Weights of a small GPT-style language model, trained from scratch on English Wikipedia.
Architecture: LayerNorm before each block, rotary positions, normalized queries and keys.
Each number is 128 + 32 x the weight over its row's rms, rounded and kept within 0 to 255. Layers, rows and columns count from 0. The size above them is the row's rms in percent of the matrix's.

# layer 5 attention output (transposed), 128x96, rms 0.187, rows 16-63,80-127, columns 0-31
size [ 87 111 101  92 100  95 104  91  99  88  95 106 104 104 102  92  98 103 102  96 105  94  94 100 112  92  96 103  94  99 105 102 105 103 107  91 100 101  89 102 117  99 110  91 108 103 111 100 100  98  84 116  98 100  97 103 102  92  95  98  96 101  87 104 107 100 102  92  99  98  98 107  86 109  89  97 103  99  96 102  99 101 115 102 108  91  89 100  92 114  96 106  97  95  89 106]
[[ 98  82 114 179 101 154 112 124 184 134  64 154 146 101 176 144  45 140  99 101 117 104 113 120 163  97 104 127  87 116 108 108]
 [143 135 118 143 114 109 216  40 110 156 183 111 153 135 114 115 133 131 127 143 128  69 163 123 142 190 107 133  98  94 117 157]
 [122 108  89 168 184 104 113 122 152 113 149 125 119  80 149 143 113 116 115  44 142  66 129 146 100 156 170 123  98 156  78 149]
 [154  86 106  61  72 134 190  98 129 165 144 130  62 100 154 120 146 143 107 150 178  83 129  85 147 203 100 101 110 100 184 132]
 [143  84 166 137 132 143 119  67 116  98  57  93  93  79 103  70  86 158  91 168 170 114 137 131  98 102  52 123 151 126 121 127]
 [119 155  90 130 162  39 130 117 148 112  86 102 142 143 178  99 138 125 164 161 151 146 131 187 129  63 199 191  80 155  99 146]
 [145 159 131  81 108 113 169  67 186  63 172 164 104 135 104 131  82  97  99 144 120 150 147 143 137 140 136 162 138 108 123 105]
 [138 121  56 109 120  70  96 146  89 164 118  92  77 175 128 183 143  96  93 175  97 177 104 118  62  76 140 171 179  93 187 127]
 [ 68 154 100  84 164 102  97  35 147 127 140 136 124 132 153  77 208 162 159 127  71 104  89 126 150 137  76 107 119 180 109 180]
 [ 42 113 133 127 156 113 113 134  93  46 118 129 155 194 170 109 139 133 113 131 169 110 131 136 200 126 134 129 180 119  91 133]
 [123  93 122 146 104 151 105 164 155 156 151 149 179  81 165 145  47 101 107 154  92 122 127  60 123 133 212 145 148 141 117 195]
 [154 162 102 105 113 145 147 109 134 115 135 108 119 130  90 133 150  87 138  76  77 144  49 133 132 115 132 124  99  76 182 145]
 [105 111 120  97 172  44 125 110 172 142 154 118  92  80  57 142 156 127 140 175 160 106 125 141 109 180 161 198 155 126  71  73]
 [ 96 141 168 136 130 121 112 100 198 203 157 161 109 122 115  97 109 161 117 173 131 115 171 134 135 142 127 154 123 153 147 117]
 [144 146 101 103 127 125  75 145 164 146 186 137 130 154 167 125  97 104  81 119 124 116 173 123  86 121 163  82  77 147 138 131]
 [158  83 117  92 140  89 141 170 207 153  92  76 188 164  89 110 156 133 134 142 127  61 122 175 189  42 135 115  99 109 111 114]
 [ 90 174 151 106 169 108 123 140 105 174 173 183 175 157 160  84 121 147  71  95 164 108 171 129 115 151 173 152 133 131 173 131]
 [139 112 172 111  68 109 150 127 105  97  87  81 113 193 183  63 111 136 115 132  57 118 148 120 123 138 104 163 130 129 149 145]
 [146  75  76 161 159 116 121  90 126  90 130 141  89 141 158 108 146 203 158 144 125 176 112  71 154 119 101 152 125 147 121  70]
 [ 98 156 112  75 118 103 129 147 178 109 116 127  76 123 128 143 119 112  19 142 220 172 117 133  90 112 111 127  94 139  92 131]
 [ 82  88 108 137 149 162  80 202  54  85 151 126 164 108  97  93 174  49  97 118 103 124 107 128 148 107 133 110 113 147 167  76]
 [ 84 122 113 149 141 115 168 147  99  82 149 107 138 153 184 118  96  62 132 113 141  92  58 134 169 164  63 127 128 184 121 121]
 [142 179 119 165 150 138 145 144 117 131 139  81 141  62 160  54 175 127 130 185 132 110  81 118 144 143  51 108  92 124 125 123]
 [ 87 152  97 124 180 140 151 121 129 199  55 108  97 100 125 123 123  90  81 172 144 130 139  96  63 160 118 175 152 142 109 113]
 [152 124 159 123 114 178 119 128 173 137 149 146 147 144 111 136 101 136 108 127 149 127 178 127 103 144 105 161 120 130 174  82]
 [145 158 175  81 128 141 136 175 171 191 134  91 102 124 148 137 130  57  82 126 127 163 103 107  79 106 169 145 199 114 147 111]
 [155 137 154 185 127 144 135 155 172 141 114 156 129 142 168 176 117 131 126 110  81 163 137 137 112 165 142 208 170 152  82  67]
 [164 105 102  76 128  94 125 112 146 113 177 141 140 119 162 119  67 133 203 132 128 180 128 182 149 124 116 127  82 160 141 170]
 [135 146 137  70 153 127 174 156 154 127  99 119 129  85 105 126 135  97  77 161 111 155 134 115 171 181  89  76 133  96 165 141]
 [154 120 123 138 179 115 144  84 177 154 146 140 128 195 104 144 122 162  89 136 116 162  93 142 161 136 148 101 106  82 119 130]
 [ 91 158 140  72 112  81  70 130 147 169 142 139 126 128  45 130  94 125 114 105  63 167  76 135 131 134 108 138 142 104 154  92]
 [149  34 147 102 179 155 151 114  89 148 111 101 183  78  71 114  88 124 138 108 222 121 112 121 156 121  91 146 140 129 156 114]
 [130  90 123 121  93 143 206  95 176 105 121 105 107 137  99 158  97 111  96 103  83 137 127 145 102 107 189  86 191 162 152 116]
 [ 78 129 137 161  79 117 193 122 119 168 159 132  82  92 113 140 127 105 119  87 139 131 143 163 100 131 145 152 127 105 138 103]
 [123 125  19 155 145 103 130 108 105 120  89 121 126 106 141 188 180 170 189 111  71 101 111 111 130 135 120 150 120 148 132 139]
 [161 169 154 110 133 123 167 164 141 110 124 147 158 134 181 135 122 136 111 104 158 132 140  65 129 181  85  97  96 213 148 145]
 [171  99 167 178 173 134 135 151 121 110 163  94 101 100 192 125 143 104 125 135 167 180 136 151 184 131  69 157 134 123 105 139]
 [ 93 130  66 125 145 134 127 152 141 115 148 160  97 148 178  67 176 175 185 113  83  92 156 170 131 127 113 157  73 102  99 179]
 [ 80 148 125 135 103  91 140 165 104 163  99  86 105 115 150 122 138 119 112 232  96 132 106 127  78  59 119  81  86 122  75  99]
 [ 68 196  97 146 121 130 135 146 170 105 139 179 165 186 110  95 180  96 181 103 146 131 119 123 125 167 185 114  73 155 135 161]
 [119 134 119  89  51 161 116 113 182 106 113 174 170 121 145 137 103  71 130 130 136 141 135 105 149 108 132 102  84 155 132 160]
 [ 97 109 130 126 157  99 177 144 148 120 102 152 142 113 133 160 171 129  85 152 130 153 137 202 100 128  93 164  56 110 148 199]
 [172 166 150  98 189  88 153  78 116 135 118 110 107 107 148 100 136 179  86 153 112 182 108 175 164 107 145  86 117 117 156 143]
 [104 183 197 157 168  97 180 122 128 116  86  78  84 120 177 118 120  99 105 118 124 175 141 128 150 105 130 186 127  94 152 147]
 [113 156  62  83 128 125 152 149 207 144 105 156 143 134 107 125 121 121 148 125 120 107 125 128 128 156  86 167 131 148 154 102]
 [125  52 146 157  79 147 144 174 149 100 125 175  69 168  99 128 145  91 144 136 165 101 141 132 130 162 173  78  89 169  69 151]
 [141 149 123 119 123 180 145 159  35 175  34 126 143 163 134 128 142 124 126  98 125 105 111 217 132  93 107 129 157 144 142 114]
 [ 95  99 156 140 130 178 119 162 147 112 129 153  77  78 127 122 136  57 153 115  90 120 121  76  50  90 136 126  74 113 136 176]
 [161 121 140  98 170 104 147 100 159 148 108 153 131 173 112 132 194 165 128 116  80 133 147 130  61 142 155 113 151 133 169 140]
 [ 93 100 107 133 128 165  70 136 188 129 116 165 127 125 118 112 109 119 161 109 143 209 137 137 148 102 160 151 135 121 115  86]
 [184 139 177 159  95 103 161 140 164  87 123 171 159 131 168 118 118  93 120 157 136 162 115  61 101 104 135 201 136 123 171 118]
 [102 163 159 167 169 104  93 157 166 117 117 105 153 146 140 138 130 160 129  56  59 208 137 131 135 116 152 115 163 180  79 141]
 [119 152 101 143 130 144 119 140  73 178 151 163 140 153  99 142 105 117 172  82 124 129 105 123 166 141 141 164  84 109 208 156]
 [140  90  96  88  74 168 125  69 134 131 198  91 109 133 100 118 139  86 109 120 144 131 120  80 132 184  74 120 148 119 144 142]
 [ 94 132 139 115 131 170  55 148  98 101 126  98 106 187 161  67 112 163 146 143 211 113 145 173 108 183  74  84 103 148  70 117]
 [145 112 125 137 145 147 161 136 186 132 102 139 166 124 173 114 135 208 107  78 102  97 173 195 158 182 171 110 102 151  94 209]
 [148  84 154 142 112 133  61 211 121 140 155 140 140 110  87 114 137 128 112 125 134 166 145 120 184  91 206  97  76  86 144 102]
 [103 108 146 111  86 127 159 151 145 132 131 137 110  65 123 124 144  89 164 157 105 104 166 152  84 129 148 157 104 121  99 141]
 [ 82 132 117 145 117 128 122 173 126 131  55 129  59 116  54  81 146 127  90 189 116  73 151 161 121 122 107  77 106  81  70 133]
 [129 117 164  94 160 128 137 136 121 167 122 115  72 117  65 156 117 189 146 147 174 168 146 109 123 109 115 189 112 131 124 148]
 [154 157 150 171  89 159 116  97  98 104 135 171 168 175 160 150 103 157 101 109 165 126 174 111  88  29 137  86 149 140  73 163]
 [137 130 133 123  95 142 109 107  90 138 110 167 178 114 132 149 177  80 120 121 139 103 154 187 155 148 140 112 172 114  95 164]
 [169 108 139 161 147 161 144 116 110  77  87 156 158 148 119 126 151 181 189 152 146  81  91 129 201 163 111 151 160 125 110 134]
 [155 151  79 126 101 178 137 103 120 116  88 138  76 102 115 108  96 168 128  78 138 209  93  86 118 142 111 162 178 163 141  91]
 [120 113 123 133 115 147 151  99 129 136  99 136  46  86  97 124 116 130 167 134  98 147  72 197  87 106 135 155 192  96 153 112]
 [157 174  98  94 152 135 110 111 149 154 138 186 102 120 111 125 105 110 142 125 139 125 145 130 135 180 169 104  64 158 137  56]
 [118 172 113 117 105 135 133 101  76 100 138  59 138  87 123 144 133  97 100 136 145 114  82 125 127 127 148  91 136  76  92 132]
 [128 168 142 149 107 152 160  76  77 172 142 109 103 112 174 133  79 123 129 144  30 141  89 164 170 184 129 140 177  60 107 122]
 [152 142 131 152 145  53 119 107 151 122  96 140 117 126 104 157 119 124 112 100  96 104 167 102 138 153 133 164 166 134 115 169]
 [108 132 162 153 113 146 111  99 138 123  97 127 139  72 144  87 154 179  39 172 122 175 192 148  87 112 129 117 104  50 116  99]
 [ 81 143 130 106 152 139 137  84 114 119  42 142 179 162 131 125 128 140 121 108 171 161 141 188 122 159 140 115 133 142 151 147]
 [110 157 159 141 160 112 148 198  99  97 145  60  88 128 173  92 103 153 121 119  79 163  54 152 146 175 140  96  91  89 126 122]
 [128 169 130  95 128 117 147 186 112 146 105 107 125 127 185 130 168 180 176 141  97 168 126 158 104 117 155 119 194 156 101 186]
 [131 125  99 187 118 175 105 100 110  69 118 144  70 123 121 139 163 192 178  85 132 148 110 109 124  93 104 126 117 143  63  83]
 [ 75 152 145 157 113  88 120 161  91 175 166  99 169 125 124 109 173 110 117 110 144 127 147 150 143  86 133  61  92  71 195 169]
 [138 130  92 159 152 206 154 109 126 186 104 127 127 134 115 135 168 164  59  80  80  68  82 123 138 119 116 138  92  99 143 125]
 [144 121 137 132  35 161  68 143 151 159 183 119 142 152 162 164 111 149 176 142 124 116  89  99  60  67 169 131 132 142 139 155]
 [119  89 156 132 123 122  99 113 114  88 107 162 170  54 149  93 182 156 143 129 140 148 155 127 129 134 109 120 167  78 148  90]
 [115 146  89 139 101 133 178  74 123 146 112 135 127 148 173 100 166  65 110 147 162 160 156 125 113 153 130  85  85 163 132 161]
 [207 121 112 165 128 158  96  76 105 112 109 119  33 179 142 125 179 137  84 114  77 169 153 114 141 126 172 125 129 122 115 107]
 [149 182 147 130 175  97 116 148 100 163 156 122 118 101 158 146 190 120 146 138 179 114 126 140 121 130  67 146  64 167 104 145]
 [158 136 101  56  95 137 143 124 146 102 118 143 151 181 186 152  73 149 129 124 129 130 166 142 165 149 150 143  88 184 109 166]
 [182 157 124 117 113 132 120 100 144 139 144 148 148 119 108  95 101 105  88 167 141 111 123 131 102 117 114  79  95  92 142 129]
 [170 104 124 161 110 137  97 123  88 136 115  81  37 122  83 132 102 189 170 120 154 136 113 179 134  73  82 105 148  80 117 162]
 [104 155  48 107 115 112 181 178 116 163  94  90 136 153  90 156 151 121 155 126 120 121 136  62  50 201 206 119  59  89 151 130]
 [120 104 152 183 153 124 178 113 181 100 108 140 165 120  77 182  91  96 146  86 132 145 138 116 131 126 112 121 120 129 131 130]
 [141 152 109  64  92 139  77 136 141 104 112 212 177  87 104  97 201 157 142  83 134 140 104 104 205 125  75 172 151 134 139  92]
 [154  69 124 109 149 152 145  93 114 215 107 139 119 108 114 136  81 157  80  89 119 140  90 155  56 148 158 107 140 108 141  84]
 [110 109 119 163 158 104 135 186  87 154 129 165 100  87 113  77 144 121  93 122 104  27  95 140 125 130 127 141 189 149 140 164]
 [108 127 135 152 108 171  64 186  87 125 132  93 152  80  45 100 104 153 130 145 125 124 107  82  78  95  99 146 126 143 129 117]
 [105  61  69 172 147 172 141 120 120 163 146 137 100 148 102 137 118 119 139  92 118  90 122 161  73 129  98 131 123 111 131 128]
 [146  90 142 130 115  77  82 140 190 187 116 145 140 117 120 112 172 142 136 140  76 158  64 186  73 120 114  83  92 158  94 124]
 [180  75 177 176 147  70 137 114  35 139  88 141 142 129 149 129 132 154 121  74 156 109 133 108 133 126 168 158 158 118 166 148]
 [149 152 127  76 141 139 101 116 118 162 161  71 187  84 138 142 130 184 139 134  94 144 108 131  64 125  63 145 117 130 139 113]
 [161 214 133 130 118 138  83 139 132 140 159 128 136 117 169 111  71  54 162 137  87 193 168  92 124 155  79 108 127 125 163 141]
 [120 161 141 153 160 102 153  43  80 141 149 110 172 124 145 138 158 165 108 135 158 146 157 185 134 132 126 174 151 121  99 111]]
# layer 5 attention value, 64x96, rms 0.091, rows 17-63, columns 0-31
size [100  95 100 102  93 101 101  93  89  88 102 103 107  98  93 105  99 101  94  98  96  98 108  95 104  87 102  96 100 106 105 101  98 118  92 106  96  88  95 115 105 103  97 101  94 102 109]
[[ 98 124 143 132 172 128 119 161 143 108 146 127 140 140 112 157 188 191 146 171 143 145  93  89 126 103 149 148 123 118  98  83]
 [117  91 132 127 129 158  86 152 122 143 131 110 109 165  82  74  91 139 131 165 102 167 135 143  91 112  71 123  86 104 107 193]
 [120 175 162 177 142 139  83 137 129 139  90 157 154 102 168 141 146 170 130 197  96 122 118 127 100 138 121 139 102  73 106 167]
 [ 96 134 114 119 119 135 150 146 142 107  80 154 133 135  94  74 177 167  84  82 137  99 142 111  74  72 191  94 111  90 111 105]
 [ 99 116 152 112  96 152 119 105  83 147 148  76  54 171 100 148 104 148 117 111 109 130 177 169  68  95 106 139 112 120  72 111]
 [146 104  81 135 166  72 134 127  61 178 116 124 128 119 129 135 150 173  82 137  97 168 106 104 128 131 145 103 116 112 175 174]
 [ 78 116 150 148  92 159 128 132  75  60 168 147 108 106 174 154 126 132 234 122 219  94 165 105 164  83 139 111 120 101 122 164]
 [105  96 119 160 140 149 144 147 147 161 170 155 102 168 106 196 135 121 110 126 112 111 178 113  56 128 149 150 116 163 155 152]
 [ 92 192 161 163 156 149  94  82 154 160  89 122 123 128 106  77  79  65  95  95 121 140  90 109 139 123 110 124 163 164 124 140]
 [123  86 132 147  58 105 156 174 114  92  81 145  81 171 149 101 125 148 120 117 176 189 142 147 105 152 127 132  86 107 124 154]
 [161 150 152 112 117 109  74 199 113 110 135  44 103 108  73 181 123 166 120 143 153  58 110 147 119  82 120 146 144  96 107 103]
 [152 131 143 171 165 127 115 115 136 128 101 150 105 177  73 111 156 151 115 139 127  95  77 151 144 130  97 113 137  82 118 125]
 [132  93  84  86 118  99  92 149 161 149 165 150 153 151 125 109  61 172 143 111 162 173 138 115 151  73 134  81 113 105 110 113]
 [113  78 171 130 139 166 162 122  99 142 122 151 188 141  81 128 181 109 123 174 150 141 119 156 189 129 128 102 151 166  59 188]
 [ 85 127 142 128 147  80 125 116 138 161 201 176  91 116 148 188 143 167 113  54 105 145 131 111 169 178  98 118 130 127 148 101]
 [139 133  72  90 164 127 171 112 157 109 179 157  99  82  53 121 145 117 161 127  67 164 170  89 136 139 159 103 130 121  90 112]
 [153 118 136 112 188 197 136 161 149 163 158  91 144  89 117 173 157 166 151 104 202 173 140 100 192  88 120 135 135 141 109 120]
 [159 130 141 141 125 235 166 103 110  66  85 128 131 171 152 157 165 120 134 125 125 137 112 180 133 115 124  97 157 136 147 148]
 [118 161 112 117  89  89  79 146 115  90  62 107 157 103 119 153  86  75 170 143  70 182  96  61 185  82 104 168 115 117 125 112]
 [107 235 187 168 138  75 177 131 128 168 136  92 115 106 143 127 155  79 131 178 113 123 153 162 128  95 111 156 129 171  94 170]
 [188  84 109 102 157 196 112 155 138 112 117  98 150 156 110 175 133  86 136 177  95 141 149 110 122 177  72 153 115 177 177 140]
 [134  93 160  83 174 104 107 162 116  66 167 130 107 127 140 171 154 146 141  92 120 143 124  59  81 168  76 125  75 108 102 127]
 [115 166  90 119 121 153 138 156 108  90  77 179 147  91 112 190  90 155 108 119 110 124 119 104 144 128 124 172 116 160  97 147]
 [136 122 105 149 127 108 102 120  99 203 109 186  97 159 119  85 123 171 153 144 101 133 118 163 114  44 222 135 113 137 133 148]
 [121  77 141 100 140 109 121 154 133  69 132  82 112  92 121  86 178 148 159 115 168 129  64 155 128 113  95 158 143 123 166 128]
 [ 88  86 101 113  64 186 122 116 142 135  90 119 116 142 118  82  64 120 122 174 187 101 157 138 135 145 124 126 134  91  88 108]
 [164 131 150 131 102 130 107 105 132 147 130 124 157 148 132 143 106 154 146  94 166 180 126 135 132 138 164 119 120 178 123 123]
 [ 54 120  91  96 168 171 141 110 168 160 137 135  83 109 138 115 121 134 136  91 118  94 132 170 147 121 143 101  80 161 180 121]
 [180 120 133 152  58  60 133 146 152 113 135 156 147 143  88 167  35 174 165 151 138 129 167 126  88  95 106  98 124 173 172 160]
 [159 191 157 101 117 164 119  80  98 172 154 113 135  62 163 134 130 142 149 165 139 113 134 113 136  98 114 115 173  97 123 143]
 [184 174 155 100 147  91 133 168 163 121 137 117 182 105 133 102 137 164 112 126 109  98 105 158 112 164 163 108 109 169 137 140]
 [ 86 125 160 165 107 131  66  85 156 134 116 197 181  88 103 110 137 116 157 115 110  96  92 154 142 150 123 102 117 155 136 169]
 [125 115 122 166 185 134  94  93 123 126 167 155  56 104 143 131 137 132 139 138 105 173 132 100 166 164 144 205 169 130 106 135]
 [147 190  78 110 131 171 133 153 147  61 166 175  93 107 125 149 138 131 132 111 149 133 165 144 180 105  92 150 140 114 120 138]
 [113 122  72  85 108 104 123 119  74 129 164 112 166 114 142 117 131 142 145  96 101 126 135 138 101 128 186 120 123 130 175  86]
 [155 132 123 157  84 152  99 133  95 117  99 102 172 145 180 197 113 132 107 122 136  60  38 144 146 127 137 169 129 121  95 174]
 [115 178  87 123 161 137 130 113 167 133 182 132 101 152 131 129  39 129 150 119 157 180 143 124 115 134 129 140  96 119 144 198]
 [134 139 148  89 161 153 185 125 119 139 156 135 152 178 149 126 107  53 155 141 217 126 110 135 111  49 142  94 130 122 172 149]
 [183 101 101 186 127  98  77  80 176 140 183 100 134 121 112 135 107 111  99  85 123 148 129 141  61 113 171  93 132 146 144 170]
 [118 175 137 168 129 148  96 173 150 151 217 114 118 107 115 118 132 100 131 155 174 189 148 160  59 119 132 116 112 152 133  90]
 [113 159  76 125 145  74  60 191 164  56 146 141 113 129 138 129 128 138 105 122 167 146 137 126  51 138 142  79 147  90 102 141]
 [127 102 113 134  69 109 124 114 110 104 131 168 129 106 134 102 129 106 155 158 139  90  88  78  97 135 172 156  73  90  75 119]
 [130 114 103  56 202 144 110  97 186 148 109  83 160 111 126 135  82 124 145 155 125  74 149 137 149 133 140 180  80  75 156 115]
 [136 152  91  76 145  89 163 128 110 159 192 158 135 113  70 142 131 140 156 113 115 188 202 137  99 100  99 100 140 151 112 128]
 [125 114 137 144  93 115 117 134 173 131  62 103  95 160 155 169 111 127  76 108  82  94 109 122 143 100 160  90  97 121 136 165]
 [ 64 120  97 133  95 161 111 113  79 111 137 153 112  74  88 112 146 157 100 111 145  85  65 142 167 181 141 117 114 191 128  81]
 [151 130 177 115 102 211 122 156 121 114 112 111 155 122  86 125 106  83 116 151  81 105 127 125 140 162 176 132 103 227  89  73]]
# layer 5 MLP gate, 256x96, rms 0.199, rows 0-18, columns 0-31
size [100  94  97  94  99 119 102  93 104 102  99  91  97  92  99 103 109  90 109]
[[112 144 206  97  85  93 137 112 149 172 125 144 162 133 117 175 125  98  93 150 154 140 188 167 134  35 122  51 159 151  97 163]
 [106  97 153 141 137 117 117 151 116 105  73 116 151 136 148 137 114 117 163  89 133 146 153  82 153 118 125  95 111  61  49 115]
 [161 174 150 119 133 125 159 137 115 136  52 143 155 132  59 131 142 135 131 109 230 155 113  53  89  92 135 102 134 113 135 141]
 [128 124 147 193 126 134 150  83 147 168 129 111 144 128 161 123 174 136 168 137 141 134 122 109 138 156 123 121 184 146 103  77]
 [215 139  81 162 191 139 208 172 128 136 158 128 114 178  97 109 131  95 127 186 146 181 121 136  89 153  99 132 145 120 141 137]
 [ 98 102 137  98 141 146 149 167 185 171  68 171 138 149 146 119 186 148 140 111 159 132 101 148 188 134 141 134 131 172 192 135]
 [ 91 174 118 206 117  74 157 160 162 110 149 161 150  88 115 108 129  98 142 100 135 113 153   0 180 175 125 113 139 130  58 136]
 [122 159 167 130 103 170 139 149 116 122 155 210 112 125 157 144 108 147 112  78  69 147 127 183 149 103 136  95 135 124  96 158]
 [118 148  91 119 104 134 142 155 164 124 155  76 108 156 136  85 160 153  97 101 157  89 136 120 196 153 161 129 112  50 139 114]
 [ 88  98 114 161 138 161  77 151 133  77 132 160 112 148  96 121 105 109  90 132 156 182 123  71 177  51 158 146  44 117 127 103]
 [116 149 183 125 146  60 168 154  83  68  99 120 109 127  85 143 131 151 128 141  97 133  82 105  97  90 145 182 114 125 103 179]
 [127  88 127 149 116 142 163 134 139  98 116 109 138 101 179 133 118 102 188 150 111 183  88 136 189 124 180 100  94 121 140 116]
 [ 96 148 109 133 131 135 156 112 152 135 112 124 132 135 103 141 124  58 162 181  70 160 132 144  90 126 161 197 124 169 154 154]
 [ 56 198 140 147 102 185 138 110  66  81 144 136 144 124 134 101 115  97 157  81 122 121 142 173 181 209 154 127 128 113 112 124]
 [153 134 214 136 126 171 160 124  88 167 106 103 172 144 176  73 151 216 117 146 165 169 132 129 106 132 163 120  44 146 131  82]
 [159 137 115  96 127 204 114 159 125 152 132 140 201 162 112  94 133 133 108 182 160 134 121  96 141 127  53  98 122 114 113  95]
 [114 108 168 114  81 101 119 160 110 147  97 150 129 149 130 152 104  83 131 183 111 104  79 141 129 143 166 108 116 118 105 186]
 [119  84 122 152  96 154  88  64 135 142 140  98 157 133 168 114  93  87 133 131 169 179 112  93  84  93 108  81 142 148 129 198]
 [125 151 150  62  92 150 110 198 164 142 153  90 144 126  85 139 113 111 120 136  99 110 102 119 148 106 133  97 131 169 129  87]]
# layer 5 MLP up, 256x96, rms 0.192, rows 0-18, columns 0-31
size [ 97  94  98  91  97 105  98  94  96  95  94  96  96  94 101 108 112 102 108]
[[151 135 171 166 131 109 169 127 164 138 146 145 141 151 129 150 149 126  69  79 104 121 142 108 127 106 102  79 200 135 113 189]
 [116 188 154 109 128  78 151  50 146  88 162 137 115  92  61 118 104 129  93 121 161 120  53 145  92 144 115 103 129 139 145 166]
 [205 125 124 137 134 160 117 157  85 163 128  33 140 134 143 136  95 118  92 114 152 147 142 150 123 179 118 156 121 156 161 134]
 [ 86 108 116 153 130 157 156  70 166 137 147 169 130 121  99 146 146 124  65  83 132 193 166 152  85  64  75  73 126 134 138 127]
 [140  76 113 101 168 121  87 141 149 145 100 118 105 121 143 141 141 136  72 144 163  71 135 162  98 121 158  50 143 107 110 167]
 [132 124 108 105 122  98 144  99 119 141 162 130 162 120 130 160 132 123 107 123 104  52  85 169  99 122 128 126 149 106  73 100]
 [173 131 114 140 154 106 127 102  95 138 209 118  79 148 120 130  87 172 167 136 134 113  77 161 190 130 128  93 118 156 149 119]
 [117 145 130 191 127  83 114 136 137 197 154 104 142 129 148 143 167 144 174 159 115 105 155 104 130 131 111 114  96  89  93 205]
 [133 162 155 111 147 143 176 124 157 141 113 110  93 173 139 132 108 129 137  97  83  80 155 161 204 141 199 116 144  83 126 155]
 [120 134 127 182 136 123  81 179 108 110 134  86 152 147  66 125 169 138 161 117 147 194 127  87 126 160 117  90 103 164 117 167]
 [147 160 128 135 154 115 136 110 170 128 128 129 117 147 130 143 207  90 151  55 134 126 169  71 133 203 103 133 101 111 129 118]
 [ 67 164 153 110 120 115 138 144 146  99 140 148 119  96 125 117 123 142 131 154 180 138 139 116 160 173 155 148 126 116 170 109]
 [114 156 125  96 179 103 187  83 122 184 155 157 142 133 146 151 146 102 168 142 111 115 146 130  72 102  47 105 146 110 105  94]
 [116 153 150  77 142 111  62 140 104 128 175 126 163 134 116 134 116 130  91 112 132 161 117 164 157 176 109  80 108 106  66 116]
 [119 104 222 159 132 112 172 139 131 165  91 155 147 159 130 125 115 151 146 133 143 160 157 126 126  50 119  78  68 150 145 153]
 [124 184 110 191  91 137 124 119 130  83 101 102 147 189 125 132  65 107 147 127 118 100 145 152 141 127 135 154  60 135 155  74]
 [ 89 180 141 116 173  94 127  97 145  63 144 118 143 164 137 104 108  80 180 102 160 101 189 101  93  94 105 146  98 172 130 111]
 [187 134 151 140 167 180 106 112 116 156  73 148 133 100 191 137 149  81 134 182 164 165 150 147 167  93 100  82 109 153 152 132]
 [ 94 144 183 111  73  75 129 125 125  81 133  97  73 170  95 131 105  96 108 179 144 133  63 147 163 144 103  81 127 143  82 142]]
# layer 5 MLP down (transposed), 256x96, rms 0.173, rows 0-18, columns 0-31
size [ 96  95  98  94 102  99  99  95 100 100  95  92  95  91  98  99 106 100 105]
[[179 173 114 180 107  96  56  59 138  77 147 138 126 140 126 147  88 143 133  87 129  92 115 134 101 119 134  98 164 106 171 117]
 [165 165  77  77 113 190 141 111 118 194  95 108 115 138 117 138 101 112 200 123 103 149 121 110 110 139 126 173 157 190 109 150]
 [164  87 112 114 155 115 118 168 104 169 167 149 101 133 185 151 182 111  79 141 112  94  87 119  82  83 134 180 106 134 128 139]
 [139 108  69  90 188 141 135  98 119 113 122 179  49 164 200  94 144 139  84 154 107 118  81 109 114 113 213 117 134 124  83 136]
 [170 105  81 189 115  97  92 188 120 156 151 154 122 165  99 171 119  87 118 169 149 105 136 152 160  77 127 111 158 120 119 140]
 [154 128 108 117 141 163 124  75 127 153  90 132 113 145 156 140 131 123 143 130 130 134 171 174 132  94 123 156 158 192 172 185]
 [137 173 192 180  91 124 157 150 104 155 181 151 118  91 123 160 127 166  83 210 113 164 119 153 119 113 107 192 141 152 148 189]
 [185 154 115 151  86 128 107 108  39 166 137 161 118 132 118 175 146 149 123 127 120 120 137 161 116 124 195 115 175 134 144 139]
 [176  59  77  99 133 122  72 129 114  78  76 124 133 119  85 152 129 134 142  74  97  85 118 108 146 178  79 157 140  84 145 133]
 [176  98 112 141  97 139 207  98 150 139 137 111 161 155 175 196 127 100 149 141 128 124 116 122 142 181 101 122 134 172 156  96]
 [108 138 117 146 146 120 111  91 168 147 123 176 159 131 138 167 157 183 135 170 108 190 151  89 126 192 134  51 172 132 106 145]
 [152 115  99 129 148 149 124 137 104  88 141 106 118 171 169 106 132 108 118 137  92 141  89 147 146 117  92 126  87 128 151 164]
 [ 61 106 149 117  89 148 118  98  90 160 154  66 149 180 175 117 118 106  94 159 118 112 116 167 160 148 153 125 157 218 149 124]
 [162 170 135  91  82 125 114 124 123 100 134 102  84 221 166  98 137 125 200 123 165 114 150 138 163 179 120 135 107 162 159  79]
 [123 153 128 125 136 135 101 107 143 124 135 103  81  80 104 148  72  95 112 105  91 180 142 111 134  81 144 138  53  94 130 134]
 [ 55 131 176  72 102 127  99  97 174 168 135 133  69  98 151 131 150 115 187 120 152 159 148  95 122 162 138 153 137 147 129 148]
 [ 45  74 147 117 140 162 143 120 155  81 128 198 103  84 177 138 122  97 139 160 150 150 138 135 127  75 112 147 125 152 153 154]
 [158 129  84 178 104  85  90 139 116  74  44 133  81 170 126 141 118 155 119 179 105 146  66 182  93 128 149 124 172 130  93 100]
 [127 143 146 195  98 167 170 137 154 110 152 127 168 166 131  98 191 117 168 134 118 104 145 103 107 117 131 175 113  97 103 193]]